config.yaml
n_head: 8
rope_base: 10000.0
qk_norm: true
extras: ["some layers without attention", "local attention windows", "shifted keys", "exclusive self-attention", "normalized values", "value embeddings", "a smear gate", "an embedding shortcut", "skips across layers", "capped logits"]
init_std_o: 0.0
optimizer: "muon"
lr: 0.00217
lr_mult_o: 0.821
warmup_steps: 92
decay_shape: "sqrt"
final_lr_fraction: 0.0
steps: 9418
Each number is 128 + 24 x the weight over its row's rms, rounded and kept within 0 to 255. Layers, rows and columns count from 0. Numbers have three digits each. The size before them is the row's rms in percent of the matrix's.

# o: layer 5 attention output (transposed), 256x256, rms 0.0444, rows 232-255, columns 192-255
# v: layer 5 attention value, 256x256, rms 0.0697, rows 233-255, columns 192-255
# gate: layer 5 MLP gate, 1024x256, rms 0.0687, rows 0-50, columns 192-255
# up: layer 5 MLP up, 1024x256, rms 0.074, rows 0-50, columns 192-255
# down: layer 5 MLP down (transposed), 1024x256, rms 0.0682, rows 0-50, columns 192-255
o232 094:151099113121112088113125148144124126155109140141097108173144128125102130115137107127151127081079128138158111125193118182088099108171144104100135105113154126104092131140142113126104115132133139
v233 101:128194173112111135149168132196098133136108114117115154150142170101119161124103133135153156123108158117130112108099141124130095098110087136147047142157098162160126145159153141130139157113139134
o233 104:112157130118195179135167097113150126159136101119157145170113136095149128114125128094135150110138159125108102156097129109113116068137101128122067099149112116140106114156162097090130111169130144
v234 092:189112133137153134128128152144107085098123159099160176176103150126114112147134141143100132167157112163121149147164146126124130144163168115092149143143145155094146143137128152143150126123093137
o234 097:164110160141102127142100128164126141114122138087124137137100130113075116100155175127058114141129138191118128132119123101166125128109108116122143129156150137132153094062142127141142108157121113
v235 096:091112109121163129130140121086153088166127099095077158149124080147114098109084115139123123119154163148082137123094125154128127147109148123135151138138125117102137139117152112095141112157164147
o235 095:103136129133179107124136147134135120150114092100098084168100130109113111102097130135090121109141184127122130142122095124113152156157127147129153126158160115104121135089112128114144103132199154
v236 089:143123118146108163140115191127130113118114129148110095132158092141128123161085141116139151143130104154143114137139131159150115170144129068142176137126129193116152083122111110128134089097095081
o236 094:117127154157120143118097131163148156086159138135125113143132118145125122156103166119100164144168109197124119101153114138120126131190144082133170090150132159087123134130127096121112116090097129
v237 090:169122137156096140124131134170117139130155124118171134150121076163166119153067141139118068140117138099170119103103143141102160141115133168150108115134142142097122138108095180184112153104077171
o237 105:149112135127104122119115166118103171081124144097150152220167151090182159121124142159128110169102102131113156124128168146142180165144134169129103100113144104110106152101114148153138128109080160
v238 089:117111138155150142077112131145105126134140139107125160167111132123148124132107146163104146111140102113147162134127078124186107113129104085155083119096130152128139117169147092087115117101080114
o238 100:118124140156115166108127131149119123104121136114127161122125181109163098129120157172177158155132120145100166116071120104164138108126132157146096123104124144126139131101111130114107070082122171
v239 091:115167107116124173109143151143146098112097124142079136081117114101160118153111109102097131117129113116109115156129127157098140093133119127105105139113137129113091124098184128180115152146114133
o239 094:103146134132124174115111106145142139113155093136104141062126122129129171131126122156110122141075114123079137115109114126131177122106117175108112111109122104104140079109132138126136150133174122
v240 102:165114099134134143160146162092159110136104108118106155136112133107152082124121117099131113141126131125121154147100108117172142129158163129146126149150126144138115113139130130131159116083126092
o240 083:113150100102184114144148108107147116164110159139096159079121155109125098118115181119112138090149146176117149150102129103165121151127130134184123109144124141089116121155121131101140119100133119
v241 100:158123182148160111168146128173118113129108129109172089134138139166139121131143145116073104122145134119121116124137131133121100116124145120152107111157137123094139163096155127090139103149137164
o241 110:126101127122140145148144134148142123091113121087154151165127140121149150142134131154119114095166111139158156131154114105135099148106101129134120092190144106107112155119179186115141098101145149
v242 093:111128102141162117136186146128143158114126179164122164139116133166108144126126094158160106117130111093165142102153127162185113097107093104110139151177127113159130144114101178111117118126129100
o242 090:111138098170153085137157138165105173147131145146102144115114152122095119115209090131155111106149116108125132180157149134187130105112100130145095117110111128167103132147127138165159118132122139
v243 094:118162165128162174119128173102126123131097146085093141121117142130126130097161109128126125137128161117132141106150109132103141174187127130165117130118134180173166152112142105121111105145124162
o243 102:138139137128116146134134160135162107110131145124088119145099171143146148111123133165153128124104166107145189113142075110094170109125107122158107067125090132201148088152141080134146105108114167
v244 096:129121128107089146113147105194126175109086119144112150137101154089087131144131073161166121105101114088156127121107107134133135122101126132141112095153077111089157112075130154158075145143093185
o244 103:126129102087134125151154143152132160119120150170129141158087146109093083084110140162153132124091117113116150159130109123151115138153103116158090082125092086071140096095132104151123101116091137
v245 089:153161148100106134133143117133119133130158063072145134155132157132087153103109144130130143115118159090169073155122135102154097108127092139136159139105167129121130097112107152101128159148146142
o245 092:132117123065125127132089167146108125138148092118144150170145141087077136109104128167101160167110152114141120118165097096136132150134127143102157123119138139129125133064163142132151148142159155
v246 112:096112154147181114114155145106123129127169114094136130151117106124139145173142141112132146104107097139140142114127098133117156127133159129157138136124109149148098137110081157157098105102165122
o246 112:097137157143132125141115133124114110105169126125130119141157113141192160114166141080142158156163139116123117137111146108116116138092144108122117147139120149159105105134086120114099131154134133
v247 083:145115154101137127082103106160098109151132105153136143123122114153137150093155145169082115137113188190075141130128097135133174160087122138152134118148108109082114159146088090144143109109153149
o247 090:131125137109133152060118136121123116150161116119129100163098123117134156102146128142134087154110150148126180144156100101117165141119143128154127143159131156071127092126083096132127090098084163
v248 093:131133143122141085153095164103119150095137126133134130127129124125135135086150076095167147091152147097122155108152117128178112106184153166136121134114134093103153099118121129118119133168099114
o248 105:120081124169130095164128135099137182102132119137151135090133150122125116119110107104191129096133118116107143136146110149126120128159122114150149092113145121121087102140137157111126112146115151
v249 101:101123122161134135132150122156101077138098129088135102092119107122096108155176086128118123115162125112184154139110126145098155127087149098100132137142123131161111142095165106143102086106156118
o249 104:103126090146095132116137165137079121137083125129106113107157121106101111148124078141118108115147112086147141123121125112131155115099119122079141139125110141134111115059160143132131150106107166
v250 092:156139121115082145115153096113118097126103130129057116145121094115111155136114123142162127100115112164132139126153094148122139133152106105121098145111173157127112118143153150165176130167080136
o250 110:141114114092073172161144103135139123124134152129139123115114107140100082174126148113085135113112146112091062143160107174113157125173107119128134104163154152110105142105131106143172124186124147
v251 089:135141091126131184145111161118108117152184098112152141117151102127109118151114135127170102125150126117085107098111138131157153129137125138132138165129181130133152095145131176116125117131148072
o251 094:125152139149140126152148131099110130122130132135148141151187088090119140095125136101172112111162137140096099100155114121150127115112137144115134173103156113159148082132136120113139180145154079
v252 101:126130126132131120070115127127126126140162136197130096107102162157180147081123127111112084091105130132148157149145171147058144153097147105143134122143139161083120152152129135099140085093107131
o252 110:166103149124132083099129128135141142142135125174095111105183121135155134100167098130123066154143121122155165149126164130142103121078100113126124137140126134164093124126119163126109105101111143
v253 082:166125137128130160102161134119141109085113143104103134155158165139137148143104136140119164105159125091099145158128106136128122136130132088135156130121150125120117109179186115120160105162128088
o253 089:126114088101132172131134116162106130120117118103076158203122177107130129131125143135155151102118108107133113149094112091125110157120116164157147114079134102152092136156164141144162079137109143
v254 092:133155112128116123159150116155133114113135113170149153164134093159136146131087133119115135148153158158180115156118140147126143094121084151115112149139114083141114140132135086144119136142120131
o254 107:102146133144129168141142107109126109110152144138148139165104079124157137119088143134138130168123178124170128105135118114142109128129130178112128149138137088164123110107158097106115144118174111
v255 087:175116137111123142194126120129102096123098145129122144157113129128122122103119152171077126091113142115154148103062148139111121144119123164127151164137140149126171123172124111142076143120154111
o255 096:145139132133129121140127138128133113115121149129114126142046122125128106104088126117086112086134100149158131131127144132095147167113181143117134178138121124142159131123128121119092137104137127
gate0 095:119088112155107147105103150151128124138129146112088123109154130132111141129125131143110107120152122153103107146064185107130087105141112137144135124165146118108116124094127102107090156097116118
up0 094:102097129135090160171129114125133138146154148150137143121152145145071131137161156132121131164138151119126127125162126126098152131098180097142075129100115121098122113114135134125118144144145102
down0 093:099086096117100119170139150118165115125128134130093136160165145136197157080127141144117151139149179135083104114168158127132121127112116152125112151166136105147158105100129142082149126126089133
gate1 104:151119115137126138148157109147124109118150104157093128097104157114188142108112135128146124095119157133175105180135144105115124125114122124171111113146200134157185171134136138177080152126132131
up1 102:181081140139122143134099126118127181129141152145114135144145166154156112127153136104145117126131131089148109110094147125097158124162123146115152127080115112117122167133128111112130120145083119
down1 101:116125082134103117137129132119134150104129117156117140123134146168137110148118107122197104161147129102082111124083144120129165143181216108089112143165118123141091141150103102134138132114116152
gate2 092:155093164134120107075140141098129124146093080167137163118146141136144128114118131139115124136134122078105122099119082091138151134162071136095158105116130168138143132166173164106145096119137118
up2 099:124098146113154103111103135141155126094137106081074107179116145157120102098107143140134132112141123113147114123138124136121148124123166073118123141098127125111087083131120116137129086116114158
down2 096:124117122150170105150113105127126099124132078125122146157106139132163159093143148103111159142115153112156130135152148133135123158100114103194160126129132157133092134154150087096102119116158113
gate3 098:097110131110158125093168087112107100133156134105105123165138127095125113132130151139108135110105135163140115125148120091138081126115085114127124080120110108105125157105136095120145137154148108
up3 094:136122135155095133171118127119116125130086146147145182125102092172124125130174117168137110147164111135084152109146119153127122140145118121167098110131169165107106093100177136138147133121146108
down3 091:120096132138142129130135096124092160153105161136130115138158154114132135142121103116150123136101085106133109090115145078143106149203125145073103123147138149117139141136135142174190129086078121
gate4 103:109090107112138147147112140126136088138146140114106135179136086144141093162096134127102119126114098134130153118144104105115143099133147141159109133114174086119129141136118114148150120144142121
up4 103:105123164122170113115107083128108136123139140127132137113119105137133139129106119123159131099170116168170112130120081101140130118085187098123142132148074112102119125095134127093104105130113123
down4 098:147124116135130097104119068157082124139094087102083104121125129131141122130109120116152135110161144154131122117182131155126137160163144120125168086121118151143141117150150135152138131122122116
gate5 102:086116140181107170129138129135115142151103092124088104067113130125139113163138112130115107169118159122163130141138141107094134096113128166121115172145143122110127160085114128148112141143129116
up5 099:146153134107131140129178101107123142134141180122144165137120125118138144110120146118127155113129113158138123068174148084146111108162156139133125099132134148148076109157148094116145135132127126
down5 100:132127156113143122126145174141122122148102102132111105093099099133124121145143110111154142119090078104113088159140139155131169129108176110133141165148125147116113142098130133132137146163142135
gate6 104:136111139133162130119164118097126146159080129135109113138114152111106141167130132113128147115118161129159104093152164113098136149140104122104118147087104110130121139090104144138175095119152173
up6 100:129135132148159131135107103143107169128097111075148161112159154106137132121133154130098130094107138147130135152159126118099077105135116100121110137137147148131146095144144113146133094144155108
down6 098:123130146124114112127111082128102137173097144090110153098139123130149144112144127145156116132123106161133123147137094107150122089125101138140128141140157129118163129154156175148123143109137144
gate7 101:130154174129121101163168147125125114154188114152105131149136152146130108154183180102091123133162159082170125151143110117159089136154114115116112167137148118122115111118123128112091110135156076
up7 104:157090093113124113080114122124120126100113145121162143151116088133133130111176143146111099132111103104112133095150195110125113151125139128145125105180121128137139144141154151135151145166142141
down7 095:121127130119160137166147148115129130164103061135111138135120089116182151125118117103152113093126107155119144069133114173141075114137145142123124113113158090073111101141080144111149141126112107
gate8 098:144100131155119136147123124177109136145142153123139112185090151152114117120105109136163102159121109124167106147145175118151104141156130196136121098143142087116133122110119135126149129120162122
up8 099:136145061108124105102151125129134088107141127125136103081123149083098093127119115139132147121124105122125165115117113146105179135120117138173131109120113086149131085147145143113106111102140177
down8 101:114160102152132150130137103128145099164131137122120094098108176093109151158136128102125106148146116096110112126175064146134145116161122095090154151158107120119135111117094127131144183123158116
gate9 098:100135123156111073101127147098124121105143133124126123081119117111116131065097125114129090136175063137104107094073104165132105143150102096125111096150162116122121102131121167095082167113119100
up9 098:115163155101111083134147140141113112088099123121088167168141094145103136157116121148119147148155126077149077145135136132150142152096109113131148143156105167176109131137159137110114135146116176
down9 100:134132093155144129096150147081131155129151143072133108144141134163098104118126117121119115110078129108114108159130115138122095139118112130110094145157136090098116097117155142129120117162116083
gate10 101:139139138125168113118136126103119149158116110124136131138154110142138086100169119064150117165149096131095124151123111091144164113120125140100138106125162145085127068161130122194142117091124135
up10 103:085092104142112137089126099132135113093115093125157159130151137116153111137156116143157122139111110125158063148158099130108123123108142133148117133150119078133127156140098120127154112139159153
down10 100:127155119091108091127128123076120149103130130173107111125164122059090162116114112130152145097154082144147127126120093131098128136131116135107105167111127061134124100114140115128142122094117124
gate11 095:111136092172112152088131145081127130202123179089160142083120111123162150110089129111141127140099122138146144110166128131076123127150151127146118116149090163132138164134140123094141164123105115
up11 092:124139131176113110084110127105116114205125146134131133154106100114134113123101140123127175117118129131137107118119159110178141167127135163134118110133157151088111097115152105116158144110087156
down11 094:057097168121153120153099164135120145104134067115144141154125184078134128147134112131129100089109161147149120103113133109145122117120129110140155098136114159117128145092174114160192105114133135
gate12 103:099163144137137148160119144184097123134130135175124128131076089146100130147142140124148121130176153104128157134162090151117129164098138166157169118104140104125093109116102111112155127104091127
up12 106:115121133150146119123112118154084150143160152112165125104137085159134104121085128123135158124099117127112135148082093138091093131099125148140147081162175145100131168135162105136121165126104117
down12 101:103114138136164138120108134121123090149093140158139080088151120075137130137131110143154101114121123132167133115134107121112169131101152170144106147129173124097150136137119126110125138146084155
gate13 089:167123168136113175130101120162121116128130159134127109111135137151119148113156159125100156164095135149124097122139136148132134117129140131115134136092171150164174136116115099138117127076121142
up13 098:143141103104161147122138136084114133149117138124165134144124152129128132117117136168096143158115100154124114080132127122133131185158106109127150098085094143061134162170165107146138137115071120
down13 096:078150101122115146107128123178143133109103090141119137125141117124154133152127068152148153122140115138140132136131146127131124122110157153122154128120159140185120122069140131151091173108173141
gate14 107:131113103089146121107144089114133119116130131122133134133120131095094106169099120121162095139099144108098101140144090140125120129098182131090125108108114115136111131090153130147100149112119112
up14 105:105108117127127131087110120086162128119092157138088116148138081166155085161110121125164089124087141134109144156134109107124096146095108104110131095112138105118109111081142161176126145140112094
down14 101:128109104109126106118141144158127123152118151176126104114125112143122066132115103108173140141109114117088181120125127106113099145089125100115143085110141129183124107097168129161138164155137148
gate15 100:133135142082143130110216120114148117107171140095148081134116110167082124143144067113102125145126141121124115094110126103112089138129149131128174134157101134153081134136107138150151119136180144
up15 098:124160133116144094071138100108137128092152128148080142114138118102152122150102134143128087080137088111103142145168125143109133133097111134115113110082163126161072121133132123137199125129156134
down15 100:100140141134167106141160093119114139175173127157048156123112117122107125134108130102096154065125136139155116125116112155170139134112097142139080153126127137120137149121112137126080153156134112
gate16 099:166147113151147152128089142106098130102133119117117136122135181109108143161116164133128168125183105160137139121146122158123157171146136144164156107146114133166110158130112138115135121164140152
up16 104:122146139109125139130121115111111144130125107124127145122128089160083081144165143108140121148109126141145118104112151138149108161106129159109126113123173120156145140127129138154121097103116164
down16 107:134114130184148131118097155143100123095122112134113155142116114098095150109147180140109118144129170118121171136115133152096156173106140172109129157096119158160120129102137129118132107106112110
gate17 098:115147131127090113170119125146107086118093126115112127138106129136153129107157112105139110172154139116140165110118111116092126116104126108188096157130150107113160134114121137059092109114109074
up17 098:070115142137084102134109147118118103119131120148152155069141114145112112135138120103127122116142090152132119125128121111134118154144104132138144124110139128116100182135112107118132138137156149
down17 099:142153153174124131121130125109129125124130132166118140150127104126146140094135156116113166170105160134158133111107122122138113133112149107117104097103140140168151122162116122119097163112137144
gate18 101:132173119126137169168116111151112104119135130080123135037084112132112140135161139135169104152150108130113137138121131108166104130136098122153129131162140125099128124161103151170105141145096085
up18 109:149113142101124167104122114123108126178136154099129143123120135108127123140146113137143132127101163095093122107138120144141153149097112146129149087151110116204168141119148133174129116125117135
down18 096:137161115125161137134149139139114111089119150160123117156101129131108119084128102113138111120114155101122112145110166122109129129126076135093132075146144153116119102148061087108184137130148141
gate19 101:128104095111159145172137176100100135114075126145124153151142111151133101174073179163130139127098106158116126116156110163144130103142115141148166135122109132124140081121139131153098105127106116
up19 098:106050098133180126132156113102137174119106173124145142123110132067141145114141121108095119127124130142135118122126122114126147095182081119146127117114117181128123112136116152147092123143115147
down19 091:154145130132110144110119112141115159101104170106096156144132140128130104175103097142167118096105121097127102128139102133167137168132101138128110102068146128106145187147075151165091127121094163
gate20 095:120140114142132121184132113131086142135100123058129138141126121128115113132128133119126105161158136102172109094128149110135118117133121137142068130077118123147116161120120114096130142114151138
up20 099:106136123152135135105148117134111110110118134050142129138102150146147122150146145130153104161144125103133105093140091125108112081114074168128117142092161144155081150158112134166124100136138160
down20 099:145170142122154162147114090136092111117138125129126158217139107080126169081132118137114102116134169081120107116134137124127123085112135126094151145091081095170098167124153118135128140129113116
gate21 098:132152175149142150157153172088140138129106123118126135137125140123149125145130112139157128137182173135107110157097136146143108174123175137073096134104155086102098095107161147101099154142130112
up21 096:185142144097113125138133113115133138173075142095084144135130130094098113133131132118087114127159124142111105089095134089144120163082118130081087047141102146120159130134113139130094121114130103
down21 100:134103113110139110151131145130116111146126102100142141176144141143143117116156137114136155154106087086138093129116112115131163163128092124112115136139167130112093109165095119089119126139159114
gate22 091:158151141160152151075133139142111099105138123139118096114090127160138121128136136129131080132148164141136161133106093127115113135102117108112101123159127118102116160124082089106130145145137139
up22 103:182141130085112112133099112096142073138154154103159152165135135084147170138118140090121118136172132101161131140146129108104097174135146120096123176092119132155100122128124116136109127136127129
down22 102:080165096195133147111175159102108111124116127105157152137151139114081136102154114136120102109139157136102118139136112123154083125127144118127135133094117145107153128149124101151090084108146148
gate23 094:084155139102152133157084116117145140142154110104180117111105153112152132108111147117126157149108134157135139125104106113107097124113106147109141125128105112108087158136136083099107104123159178
up23 109:096126187160122124129138095144126160121149099120155147174134122066123122142095157151118095136154111137078110113128114093180102119125158101120180137138121119103098145123130085114121188123124129
down23 108:155150134170168134130131141081113106097065123133145140123118147121121111092123140121138117109137138147178152113137112138181129111162173117135121185093142129100132107133128186093115102094102157
gate24 097:069135103145150096080134107146122122136110134067115126072112113141141137160097105117120110125125128139131125142114103159110160100154129106136104136110122155123154086154159190139095134129123156
up24 092:084099121102143147104140131093159090155123120148134094157120099135155121086108103108116151090110133131150135128115115081130141124146122093126110119146123126169137129063111176139130135138093126
down24 093:146128123143162122117117095131123145143147092113129126091104139144113122144146118142144120141140127129143132148112108144106124130139121136105107129149152131088165091129148121163137126065123128
gate25 106:141102098119132119096103101096078146126133099101111138062150078084126124131112096151118134147141121161153133131124125094127137122151129104107100155127120112137126137085158106114162095133097133
up25 110:100138133147125129162117136132120157129154151107158158109075138127122113165166164125141126146110116108153175118140128139135074126093108113122169146121144151122146164112101124143152147054154136
down25 107:096112116112146142139112184152139121136161160131138159108109144126109106132117080148132117119122162102161097120183075100143108138115134143136145119108131116117139118103091142135135097116094132
gate26 101:126124144072136111138123096147113149149117133095137104114128146090119101082176130094091111145101135100136142151115148140141122077164108121094136121121111119103109085119135121102113122116133125
up26 097:174135098099129160147079101139140176191089108122139143138145130148104102091171108140155141109123145155123087121118135119121121143156120129085120123123163132124111106149140111111088145142131104
down26 103:120120129109181109126104137139128124138136122121097120186136101118147119105085074117157111155142129148153105148122167143149125177160171115118142116124109154134142116140149100093130148118118104
gate27 099:123117175125131140142118129089103109142121094140120128115122159121135109138140157123123153165128106141158126123148103117114064134153150121116103132139118163146146097149110161129137120126151143
up27 106:112165162140140141109115093150109144132106114104149143199111116158132142117154144146191088115132174168084112108180104115139133133137141121119134172179154099087124123151132113153132141126128133
down27 097:140081095150153109113109140152106134142146113089130096120071102127095105127152124113123122162117164091130092135149134180117137124182130066133112108145102163101108097122153147140166124155112141
gate28 097:149143156140128155115105153143104165144135119142122150148110136126104123147171134125152169119116106161094155102103133132119126147152094161098134158143139141120111127105099171098129166075129141
up28 098:160126126161115105153124115130107138112128175116148130099109134069122184130102137092139120087095110118131110114148132067176132167127108139156075181122159115123113124121106152100114114128097094
down28 099:145149120130164116138117104108127129157134189127162107081124089164132115053151130144132135096089083117119134134105119106147117159123084127124114124138154142134105139121076106104121166137079120
gate29 100:148167123091106097148129123167149101164095170145141140120116139160133117173170134130146141076077099112135120112117122107144073123136144156075170169122160141118107152093117126131128109106117127
up29 103:124122155162132133174126123114119176120145152097089128112094136137129165117102132157092134135122104122142135121111107115122141127119079162126101125139137162156129153174113108126133113127113150
down29 102:108118127157138092148122133154136132075167157122136119122090155112150125130142159122108128142134121101140108131117168132139112146108087158131118108139117159107139124174190089104098137179144143
gate30 108:075117164136110151130143172132124107110106148118140134108123118103133121180118114096108181095128082152149129166119144115148127094113153143129122118108142166124077121151124094100168141152104107
up30 103:088110152131162105156123137125122144109110140092127142127130106146123112104187121122104143143119162116106151158106135107114139132129143124138155158155134104096095139135147138130124129097109132
down30 107:079109170104103132108193153120114101176108107147120150143125095151097144098146157102105132155176105115131165114125088127107145122146129131145130158137143107130152130156122145139149128110092141
gate31 098:126162106133125106133143116176171134103114128144139091106075106129183089099085083081111150114119134102111090105155111101152143174089121128150134172120126155110102141138171109113128132111137121
up31 093:143168145166180156101133105124143151139136114157132142147120100117100146109178123158066128131141077091176140142134120112156141115156124147127092120132140167093131108123122115167145141102136149
down31 102:119118150100143120115099151170142108157170141084180133163131123178101134142136133155103170170118147120136150117141128123115183116099141132138115106109148140138105127173159136174144097159121148
gate32 102:168138142114161143159110174123144133110105106129112078096120107144106133180122132113168120144107128162115119106114145121113100188118152129144173133102122093114072135159131158149123146127076174
up32 104:111115120131098140126145100097135143116159133147136106120104134140126174108110125110106130099113140090131136123158168133165154115150136142155133153103146146098122121053162128128105094115127163
down32 099:149101095073110187111136127108135130123179101157160121130134106175126134130139149111167115140127144100130164117122146111143125154139173113134126091082117112145141160101084149093079105100136171
gate33 095:114120149148098105111141134145103139117168146131107123134114128158136152148138133131146128106132162123166130135110147108113116105106110113145115127122117169115117107104136129130144155145074159
up33 097:157114139134172166102134090144149146112128105114121113149115123127110176106101171121114168110129107149147135101154111054114136128112099129129169123127108136145137121089171085099107127130117156
down33 096:179151130146159174110122138145149164156136089125165123114147105135088117126147113094070133142106122128129129150103157101107107112154107137096095164098121144095128099099156098136122123086117144
gate34 098:154123146093112125135131136112130140102127096097102116127156097116133162163127163097130123082073083157141096129144097131105153090113153121121126140125161112125102093126122146119145095119093140
up34 097:135145136128132111103131119098122114163120172104124126137107153110153184115124163139115146160138120085132152097120112112127128168153148120147122097126107154147138191116149103125118180096114119
down34 098:163109115146093138149150154131119111110122112099097120092163168097125145163133123101162128114124052194099110095157143113120098083129121177116106129106137138117151106171131125124192105130129122
gate35 101:123127104137109156098062115095134138133149152148154096123131160123131123127117147125107123122131104132130182105080139139155079157145131108127111134104140161154162145146161091087152126120145105
up35 116:124155107088136110109116120131141150138145105120152153178119147147114126151118122133135137133097104128108131129128106146155156144179109156106125145135118123120180156120088139177130124107146078
down35 110:112131115103101157121146118176148133149132081128146167134128130136120156129127161083121114093114069113135103134112101093099103175101116137129098114109121118102121144202104151146079113121111101
gate36 110:157145129193165144092088105150111155098050156159113103141107138134074154150135105118141142132152127138083100107119142144094086165139145147134126122130165121153144178087107110127174143112141126
up36 098:104143112113092110144142143124087137116159131171166146119126118126126184163148149103087160117034103117116099100106112122132154112124096158115115088120114102117141170094142104105120114138185163
down36 106:139149140106142103160133124129146078132135109084150114142122111152123148126107135157135102106130119118127155158115123124158149128166104119140138124112123143170074127155171150105119126115148156
gate37 096:109162093097135148165105126128152138133176093133116144097092146151122132134119151118132093162144127116138107150135121139130090133088105118149154119106090086155107123134098146144129121087137105
up37 098:133125143167144116105121116139103145137127130094115102083138129150134133179108154117132108149107145160173129085144108162064163130140149113112141072113110104109147087125136092111108165101073168
down37 100:124140131110104125083107104172108128150141114122120141103106123120099099127110163103093110132126137131127092116149065146131149138150192112130153104115103116108134155146127114125108156084157139
gate38 106:108112121131133137108096104134133103135158125131094104137105119138114151161162140095107143125132131138123115112126119138154158129097116105082125105129134150147100109125137230116123086089145110
up38 105:131099108128095098151118157143147117140158140082144129104098122130144091156098132165103105124122095157089152117140142121058108153091104115122120145085113091109124110130122122104170113112099104
down38 101:092109093106174150107113160113144130158138151128114114153076149176151162154145136108126139134118093152123148127137148127121110115107169116157106100119086121140137136087108172150161115107142125
gate39 104:166109131113152115128095108173142147132121132137147105116144166063111106113165123146144121136113128159143158166116135160126169172119141158135153129143151121123154103148129118118151138155113114
up39 095:172123145189149094142115110167110138130107114109162112151091147132119110138144183128168131144113103092106137134138155149164168118145104107068091103083096104140153130114113134094114119126171127
down39 103:171107110142126148167082148127108136115196153131162137095104110102082121130142130140105160137107119149155171113173133139146084141113096140104107091108141141164156104149126146133139121102153176
gate40 092:113110093120135126113124136128177124136134108127104170153121167105091113127192113128109148135122202150143130107144118124106163134128115116151146138164124096154126147159154101117123126150151101
up40 095:152103138140127111117150128138136151104130133145131121131098121095158122119088110096129106162109088124099070128169159126110098117129157135150125110093093121119118137120085166130172147100075112
down40 092:158086146102131136146095073084082144140087134114115139136138192146162152140115129112100156141142140142141184121160098122151132159140094086138128115115145151130134146150130125135176078107136147
gate41 096:146141178142129126122116157152129154132155128142096115111142125106118148174124153149127126098149150131129117155115094134112110161194144147141140162130125123136143093149170167146127115151143132
up41 100:151162132165097148180122140099135171122133175166100122125148155162155171093119121110112124124151114132185119164127125110146160106135147131136122111151144074161109100156135138119073161174097133
down41 099:145059111120129122118142156136129130107106124095150129174119141133175157144102121123123101148076135083135116133100166134168145109139096141082100137155112116105142141144132098114127095114125114
gate42 104:140153120134128167102153148170110089158181145115094096161102145112159103128119112106101116098152158113110121077135121092091084137130191106164144114158134118111122133123166119130135131099117167
up42 106:148130140147082164090120164193154077111132131129133104115151159149124193083146150061137115144161118133152090117120087147151139144207084136148102130149138164134109109107135107103107096127087108
down42 105:140165105122108123098122120154139125145159109152114115170149095197119144148152127129120164142132115126116115119085107135121114138148087152148140117135151124117136151117164094146113126151132175
gate43 100:114157145128130158163146153131150106138106132115137099108072153147130165094129152105101117124121128131131110100107133161134096120150156157120146105116158139134163126098094171088108147133133147
up43 099:121162066168144098120124131089137113136114126136183176150075115162130124163147107103126120143117111136121128141146158111146153084110139139104115139132149120108134160145128120098165112128110118
down43 098:104133187129095058099131174119128116090104090111142115107096127132160096124133124103142133130109127084154105151126110115129124086168124119098155127150120114136132116093157121118099159139126128
gate44 101:159129146148087112098099157160115143165116154139140138126145122102105132155123096109120110153158170142145155139150113121133077140145131129116155133083187126093120128125130107105134103101128144
up44 105:121130127140122104140145138136113148133114159124134118154157158130119146174145119141108129110052138066111128136107163119133094126121103146132116117105124135132136132183139163102147108179140082
down44 100:125116132073173143133109117096111125148088159109129126080141131159113129166110089124091189146122113120126104125136117135161149123155084126136103129144124126173146159119171116139159121135154101
gate45 097:099144122135150102157156144133132134118088122177109119177107105148131146084146142128125139143136136132138140150134121136100141122126113108127158146167132109167152156098113110066130135102168164
up45 101:123091099091113182133136092135128112111105095155154138160110091115162112157147164138145101088144077096156130103119130108154130140088132107126106146113133124100117111126122203132125128158150120
down45 100:110187128117113121143099121135105139101129119127123129099125120131135104122148138078086119102160109161156106138116124164181150129101147168120152113168151098120135076120142151135116116095109116
gate46 095:127131109097115168107104143179164179149097143152116149149108116147155069132098102138162092143117111147119140100158097151120129112161134093079096144160099155097126087127158166129149125143091138
up46 107:098122169147135130129124100135179079095144111117164104180167142115119180092122150134144141120168114119148085192105115141113157132131133190122144111130137119157171105158078134105129152091157137
down46 095:139128119129128102135119087167066138107151123124133081098167138132109122100156117098125117114146095089138105157129136172134134150129122164097130123071116137114092129112101125122141118217092161
gate47 097:126100130103143151133120106092163117123126091112112125147149129159122149112137135144131094116125125144103130080139118170124134106105139151147126115087122174143137099170140139125127154103130147
up47 103:092135109153117179123159127168101132118155117135162141145103122128161119111156118105127138141107150118079130125120116096128099133083155134113160140101135134112122125154105139138142140114137149
down47 101:091089112127158129101160132178131152104118075125102160175099146168103142122115138132113138157122161115108103112111129167111138115162110127144158148141104141117087143139157143122118146120190114
gate48 099:138158100109126096091136119087109151132160116119131094121182155123135138106139112129165100104136113167149115105125185170111109071132125123133101134153119099118100140114115145131156102157148111
up48 092:161123159152148142114128152114138134084143139138136149098130132099157074139121151097083151139136119121153136183115166116162090081098081082121143138104145123142133164143169098124136125118122172
down48 095:140126109150143117134145102140131156129137137113155117077121130134147134136064130103092114144168135143111161090131133117086092088143125137112144127104120151145131140095138135127144121142131127
gate49 103:132149125117116096128088128165126115128133119112120158161141151125082104127122118118119111153140102147149115182138133100113114154192128148185131112108137115148113152111154155137132158109186176
up49 106:136153116136123119132096116144111102092118096145108121093107146088096113121083150161142112123162098169121126174161191149095109098139118145095123153146138087126084148132129152113128157158127148
down49 097:115190145165152129152124115135165099089139090134096133131099125182125135139089126123144116145124076135148078138097191157112122165131093179130150128139130135105136118106169134108156142146135125
gate50 101:156090117094102069157079098115152092108150130097152156109117169105131140160113146114142125101142097132123099108081107110118107115139127108112173125144086127150129142126132171116137124106143151
up50 096:145124122135127137137108104149114120167165149138159093132162086159151175134119139157121158098154137134128146114086111114076166132156102133093113153143128116043145113113128172141150150116124098
down50 102:133072111150148124115136131175130146159139138080171138117135147146176122142122157163094158156114107128141110146142171132080121151157113145138160087152122147100133179146144151099129146157149141